Weights of a small GPT-style language model, trained from scratch on English Wikipedia.
Size: 8 heads of 64, MLP 1344 SwiGLU, vocabulary 8192, 58.2M parameters.
Architecture: RMSNorm before each block, rotary positions, untied embeddings, capped logits.
Each number is 500 + 50 x the weight over its row's rms, rounded and kept within 0 to 999. Layers, rows and columns count from 0. Numbers have three digits each. The size before them is the row's rms in percent of the matrix's.

# k: layer 5 attention key, 512x512, rms 0.0575, rows 138-184, columns 0-63
# q: layer 5 attention query, 512x512, rms 0.0572, rows 139-184, columns 0-63
k138 098:494512520471537521524486535494366498512466500489565508443505465491457492482523511499473584487450505519516475423454508488497458444550429522491574544525524474489547498556578610454429533506477497
q139 090:486418385467462462392490539520553437460493382604533538520497485421507547546411523548488491465531532533556526511435421583484555530434462516464553486432446583501485398506458481530657438544483588
k139 094:459421438462557533458531536481540495523511465544463547515476456588514529422545462534539484483460545521467492531466545486402537489456505484535438538497572495479477556501569554513480506505512398
q140 096:532533484497521507429538521442524539543569541424407467555398465506457423547462488534468568513542449516504458539458467565472493549560545400509519504505575551575461524455544329443554481500442498
k140 094:526477441474580422482511518513487493500491476460586470467485499495528505508558573500535498509339578528425455520534468470528543486507422498470471559542516498514597498515567536674479527535470494
q141 096:520516532436521404462570575560491542524392495488560525535507534505469476480507514603591503488493501540496552470537522489528449504492430437424432497503571459483480518428529456528494472510450579
k141 098:480443484526491602573418547460460563381534474504441494580493485494436569608401395561400529448533580515495480378470461541479513511421473565463546580384525511579476520612472527461500604487488544
q142 093:452450489484536507482509509589549396474502542519479514606456466435530477481524451462463530396506490449559545514470526436483535507527533476576447436507551507604468476495569481549487555529615471
k142 093:459525472471535601456473580438377465479563524601567497521603526534540530412567527472519532553432533496503486526425474431460519514454565456539503497500506449461439509456457517503517533518438455
q143 092:526462466520573497544492479473476478576533516509522441441436567539511504566592441435519498485529568524505443481492474497445574480453506534530498443474601512487529466486491460501395529507511448
k143 100:495484519488632471551461456534642460497524473517539519471573419415447460448445559421512515635482477540499474485564542510472481474479527453453469502535528487600615475516521471483478465489437510
q144 088:533493484552506487499468413480475471496512476470453556478482515486490429430511431518498540567526567410484594426472578533481466486418485596495573367442506487424437494465488561553479588583536465
k144 091:466508437559599532508556413492524491491444469487524496591478429502496637401494410486508499453493532531572436471517416491507459492553443499455524431453471552459488409487485460576459433474576477
q145 086:499552639482451516486571474454504405458527536486493426424461464578573428551481414514532470531423546480355502527505433519454561464420480595402503534438570534451513470482543492470457447508602474
k145 095:505509457532469507418411378552544547498518519596471530544519581445519476515505523576568524582440583500526438400612498516438443560552489488477593540527450471520519484456483508464507591481557516
q146 091:527595552448481408518483470492404539414444462572605453511588489568458536522508493490442475493507573517586514497381513428544528486537528460505510521462410466442449508408477348534434517530477466
k146 094:499517492442653522489538532485637386576498504533544515563546445513558472483519501499521565456520523551512543498525486581633519523490498427464465531593447516510414576560516483518483450437478558
q147 090:487526494500561628427568440554484570454530513420514406497495572478452480498495441434558518472448516461596514550535554513551495544475538459575458556570398473532496495447558481464405447535511381
k147 097:614493505508567504510447526548473428493555437477507488529563522467457458461507459553448603512515571447562533491531527442497559421486489481508431478435503409492539385466525399541514446497447567
q148 096:451482510432475447487447525494501382509522503409585584402465325461394464482457543507498476509491486445562538527522529483413485474412548504465542421499404524445523340461524444546452571500449538
k148 096:538488503452524539513441442527559542468407518645472491517495530536547463423498569509452415496464489570442423458466435456518465476504494529466549490428495499500499420547409568536550569430491451
q149 096:532515552524436376485493447503513570441498444477533495610536440587546487479530476555503490465455556501495459571529552537524536407552474441464536554631449599437478513363515517556503512506467440
k149 095:470520551481481512542489484445431493499546525541442565483480521446537461453475546469493544464529499551514512433464496519541400497537497515525524501519521485462401529663408505399465526405570487
q150 093:487559561521548482516513414472554509464471551470461544529497546476507461508535599429489531526486553468512578560521528499492542493380488597454491448514442478476539568519516463498583434424571505
k150 097:423447495478579476602575556510483453472425461539539448537486532561524395572572511481577582498432450480487480536539392510515503569494402460590489530499516437484519468452529470615552402550552515
q151 094:501452503515506429520439539499441474606486612502411455426460588505540531509550512498564533511547536453573481480513477511573544450471515498521488492557520534509534448481518469469481496493488531
k151 096:453491576506468429523581488473515538460550496511486506547455594487495460473521495475615517550524501454550454539524535422411469575511414469581587554471504431409568528512437543538521494505549531
q152 087:531581537468597509562521472511624545428465523517585560453469502538484513535525529447603451553504536511472496482494420472465590529441548558530585520460465556492486473471544532539588528578556479
k152 092:485515497483531472494493452645458475527491449479347459514493469504435336498526581542474535459514552444481393502606551519481548462491556555502489466470448491527550477557541495500393528507504516
q153 089:449518489558563610533579454553507447447529560443459422421485552444459605449438426509484512490469470481454479464484503547544479541515461480540472504450529518476477377455416485505468512518489493
k153 096:560570436557507528530525387563561538555516484471562423556505378455483398524553529502501528542602588494548465527503524472574473418519515525403501413491494471429464584481467501439561606431489490
q154 097:497436451503472524535434494564464619468511481432468463485487452532544471510542469432449531501403469446573501536495542522488452438542455537485465501540477480372461523447467501470507532485565493
k154 098:536499536540583526520548453494447464458509482542503509495482480545540490509365539483513442445481520498437525519570507520577483459518495545425459493528444508479495528494515537474565343467438548
q155 094:518544503548533416526553513569541541558484525625625543466518457429456623598584590530483512452472522561496449514455494418447493539516526526411512544555415469484565510583525432553459470440501466
k155 091:464548542503446420570477491483599542506473463403571517548547529460630549429433557493438502505499391473460523521574538520595487507534516528586549515582395380535441491493499534534473541353456537
q156 088:524495485512511514557529547487438429571460459488486508474444390477431413586513545459575442501593527533436451489537521521461497489507523482561462510474507536514547515509611508466531533541560517
k156 096:444511473456380520512528428455527531550480550421514497490436549517453552374532449551487547494504538473495369575508556490432547449517536508531488540486461498530537513559518587509485547567518574
q157 093:484527469563516529471482514530618503523488463552514473478465534569493555516522538501518526464491560534539569518442504589414590525544466505615436432506586464498406589592530478485523478609519525
k157 094:512464514484491486475552485499646459566534505411503468519561458456437557437464368488555457456432545441526550504527530471457622449445569497525428469525479461499530379464585544562578581534498444
q158 092:465536522581511509465395460534555484580531445581436536490519517450521532472528454469500534493550527409539512519472563482572509409548555480464477487539487572565506396543603531534608427475474445
k158 098:556396489497371497562548512507437553422550492511538521540519490433507435464502570566488486499437565549399521484547523514455548552480495494474545449481489417485505517443538413531407442537392482
q159 104:530523523458428542546523432488531531459484422420421444558532533541390504505499523467559419477539612433519467498477481520498434450474548491481602501480552452497391451472391539538451541535514432
k159 100:517540443512482472509506454451455389531452527465496586476496421444528518424394490503559622445511473544614462462509467520540450460454451542519369446510545466463457437462531494545507490482566466
q160 097:470474557494479475590472481418482449493552526531474481482499519521474512487455532487566504516514505498479476532505565504509501520436515454522469571519534544418478440608405499547458551524554474
k160 099:542539435462426556529489411466563489531537538485473516537566463590541563497481390496388381567616451439518487474579516515445569471554473459498520484469567519477499471520520465485445576469460557
q161 105:441436399493580507511575549589545549498485486504477508413597517506540507493495543493497454483515563481474514444469439469504563385463494506468416522511391584568414516525522477559584505387583455
k161 101:438485495494388426445519544512436583495498485594525506435532444591540473536411526548428526520423405501632536629504520592535486567531492503518481548523465565521576528433461428436501536436422467
q162 100:517499442471562532462446515527511513477542470489552535468551526418500487537554586489494457436566479557472431481401516518412543487454462561511503501534483421543601560483616466506548646586467487
k162 095:403501540485469545468513494611498510451385478472451480527430450453511527384457425428510520406592494519577505497494453583485534535481572513522552544543459427542515486471508598511536478531489572
q163 105:494437532412437550502491501595514516545429434499442428551487488424496540504523531484455567508442457395472505497513472453542486483532496460511444443478577527421475531527528523555441551482514509
k163 100:499561476355529553478431545457520534498552408507534555502450528462445560445465489518488429561550505475496424516496511483439512469434577467593607500534515492502537441485494479508557493548531452
q164 099:584520512508489478481509527471473521526489428577401475473497508382508478449489475450540567523530459470434500407443561559481556496528515581451506519445626490598444494582543597516403488501446508
k164 103:455482414494449539563554436479548519491482495470510508493562490460541526486504416476489562530497469583519612536471504505458439480447589432589511432539523397502500448485601474456508493540508392
q165 103:464474548405544426430550540462495552490505542485456464493592515490537549566563424488564473533518495483544453527532468512542570569513446427460480597421521445510408492566454517505449551546448518
k165 098:476453508461493482547567520515557395483507527478636524524516441575430434584551500482422488581535515486558539456440465549509482411568442424418494465547542438461511598524439520537523496525566515
q166 101:528485513437427406571428513448490531500443425501503456573456441551406523511515556480528432452490428602527484569389601477458550622477436396552582501488524641332452470436443469541425581515468443
k166 099:543500426448555577465465561560554486493580563491396598438507469476537523475546440461419532493543476453450549488507424588450513487522464470419529476468492537505533408564455490517461453522515544
q167 092:529470495533544529536523519547556576528462513403502531611498558455543526421480474543492493555385470510440529492520530460541563491606619592498454506528579489439431559502468570462499463536532434
k167 096:497530552445458530521588633466479474538546470420540567458474465493512392486520434508507520496504583523485394416459488492475419542473403534443546561507526464443509486512451425611434565552494507
q168 102:574499521456448453389533442514466511529519512506467496500453427490554415501492517588474538464475500528458418564518494401484479542501458408504556511467494490629502436550497541557558426529468537
k168 101:490555457460483504544568490355479569440502454390522593520516530610502501395504390453492504484547514535583492476537531447588498538479495496539553461480529428488492582502551551446456483517507476
q169 097:463508534457539474473445561512538439480517504576529501493506511459477435592501494513443520552507450457466444476511509506447530477559494489499528553521554564514476458519598636584501526483461544
k169 092:479573467580444518604541369466486596439517542521425480538562571609485581407495475488494414517487461435534390400468519524498495534413477428457550483525490482513474526544509465454540484549498558
q170 101:461440439463527393492511449556532546490564517505605565536511487478549467506580559503488441548493504562619512536492420510555457435394519515559497435470596505508577540355570591499527444456450492
k170 103:360515536440500488550552530469515569536489434513605526487596490486508345460470388518573499504512556413602518571428486538429537585512467482463593475480491454512551467440516449474467521447486436
q171 101:559504537511437544448591514472466528534487480526431522595455403553507469440452624528515538531508460498516494519515543480486486518566490518558470566530521501438493525418523471445503516435491527
k171 097:591489445501486455433464484501458410488554542580506472538500427513553617481440547552501485490512477476457503512541426530529415545597484537537484429609510476492363591484435495503484499399504535
q172 109:576406559549524461569423551539535488473498464608371476515516527523570494514470469440524508528572442468479495590587458465537514493525509475495396574482548498514515486565499594511485511557510470
k172 103:477523534537440440522512469433466427515534432536569550436591552487453454385492529462544424441559503462529472411419490557473508495466513613481493476435389455495568567439463477514501529499490395
q173 098:548420539376510505474559516401528496391540491506529511500517518495545545508508462408537492505485535463574481494584526440433520537417474511509528512496549529525482585471552489569486529483469541
k173 099:483565453461446561456421510584494457439506577424577480470516503362441482471492498531459451515556569617542552578442404590515543496564487522482530539417529562499517443469495495455518566459475474
q174 098:500515520506496491598495525553536484493541501577477470519441503536423474403453529455466541515543539494547443460447511468535502429403440461501406538491523418358567450577538484472474407560487431
k174 096:465501520495497520495542413451551553568531574491515522545594526510585465515519498519507529471490479497531475501382591506527438511532536532422510485605543454501578536525572438548514536457446496
q175 099:482569494448469438462503480491492476517573560554589474491557568524495577470459465546482480560542417520471420500488552588565516477422543456514483579487598455434491524551504475564396475502508448
k175 099:523399494519451583526429511480608466482448518410492500493591547578449447448467446528482519573578548382537535514511530444476482483479546524529497496506522569438523481466445481468558427615518487
q176 101:452450386491511467615452461537487514508461517510493546627556513493336472470534516439572465488450450477502431528481560497414448424504442502425473535421494410513513419536574499456407436505500487
k176 096:473395501496523506511496426594515461491527517516488443603471485495544568428524551471500424499441428501468505490523516461560467497471515470511473526535558556457514530565475528552575438453430472
q177 100:506481556523509446574473508568497440488547355538542477520579509557492535424494533429575402438383553403462487465532499457423517467431506430558520543489504506488571468574512505526483471519542455
k177 098:504569493471548546501469581548495507467460403512544522529494482515524551514571492441543525551514361520528542472430558565556495389586420523577467504468463582531450503425556550490447436540445604
q178 098:416450552479508544448397549564475477477467451517547521532519438535444467480557499496562459506532514549575586404443574465528417588501462471550368463439502566443517522496658384486464472587527478
k178 097:386396443513462578625535484531555523521644519531539544471455480511454489484527531425519501530503498411552487485474540576532439522480563485505519389498532427382530459452492558479586464381582375
q179 102:547530437556404546429402488474573500565500490486561435488492483475435452482556393492462558523463568464489391483464589565553576592513459560484505488594396430489480526586511582543441505383543441
k179 100:512478475557499518507427454445509518500526446525449499520518556537461477557602514486442460484488362446502477522500525528434493481461431510588483487550567527496427463458416447472479487541445504
q180 103:544458563511566442427473508538521513531568510584537490583577577467448488508487446508491578524468445564643467447470415427446564470570556421466490458554445461450425562489515475553535426550494430
k180 102:520498471472521491464499558515441470465528422519562437526499508454473541478431488406430467505454569517489480523520499524511420546503550511477537473423496507413521460526475496496456436456466442
q181 102:487477517558523428490544592477447523594587530469478503519382470502600525572520535507507541464493478427482466534521433589544467546523533510541438494511485582512450519476473480458547516456471517
k181 101:588497570452511472464536530470585469387516490479517509467511446539468433479451441519520478495502457555552547550498506468495520549537538491482475525523492505565462544457416518471520490494586431
q182 104:461553506439504582613510522501487470498506527420466525529367434403562441455491452523509442495481510457435440443465440500486654484481513526425458544487462455471491425457463428419443404468491462
k182 101:553552608552579521434524432468387422438495544481492489600469441460463554454525527521536468576548566569479503431493577577461490417570507500592484510488540522458532473541503492546518532570472543
q183 097:423520376457569451446443525433555562445469512387437465529491478484610503549497384572491502525521539425512546453506499499494503510541570477515483361407654538605425420510544514511427525587561597
k183 096:428464434524517399523531424523414525520492493442549494477478569477488408535534478544523508548429509461556487525453461421430487487470463605503536560436559478500494516449567471473554475500462483
q184 101:526520412534507492530464501571511565543512567494416469498395599461495498518542440466406573488558527456577476547468513447555448523493445472449466463474542524481557471406498512502546510586541464
k184 100:537482503505513483484482448486514611437545576495515501608412543468585541441523478491477463495496473582569600470483456519512509572517491517501471484493497514483475517575466472593530461466480526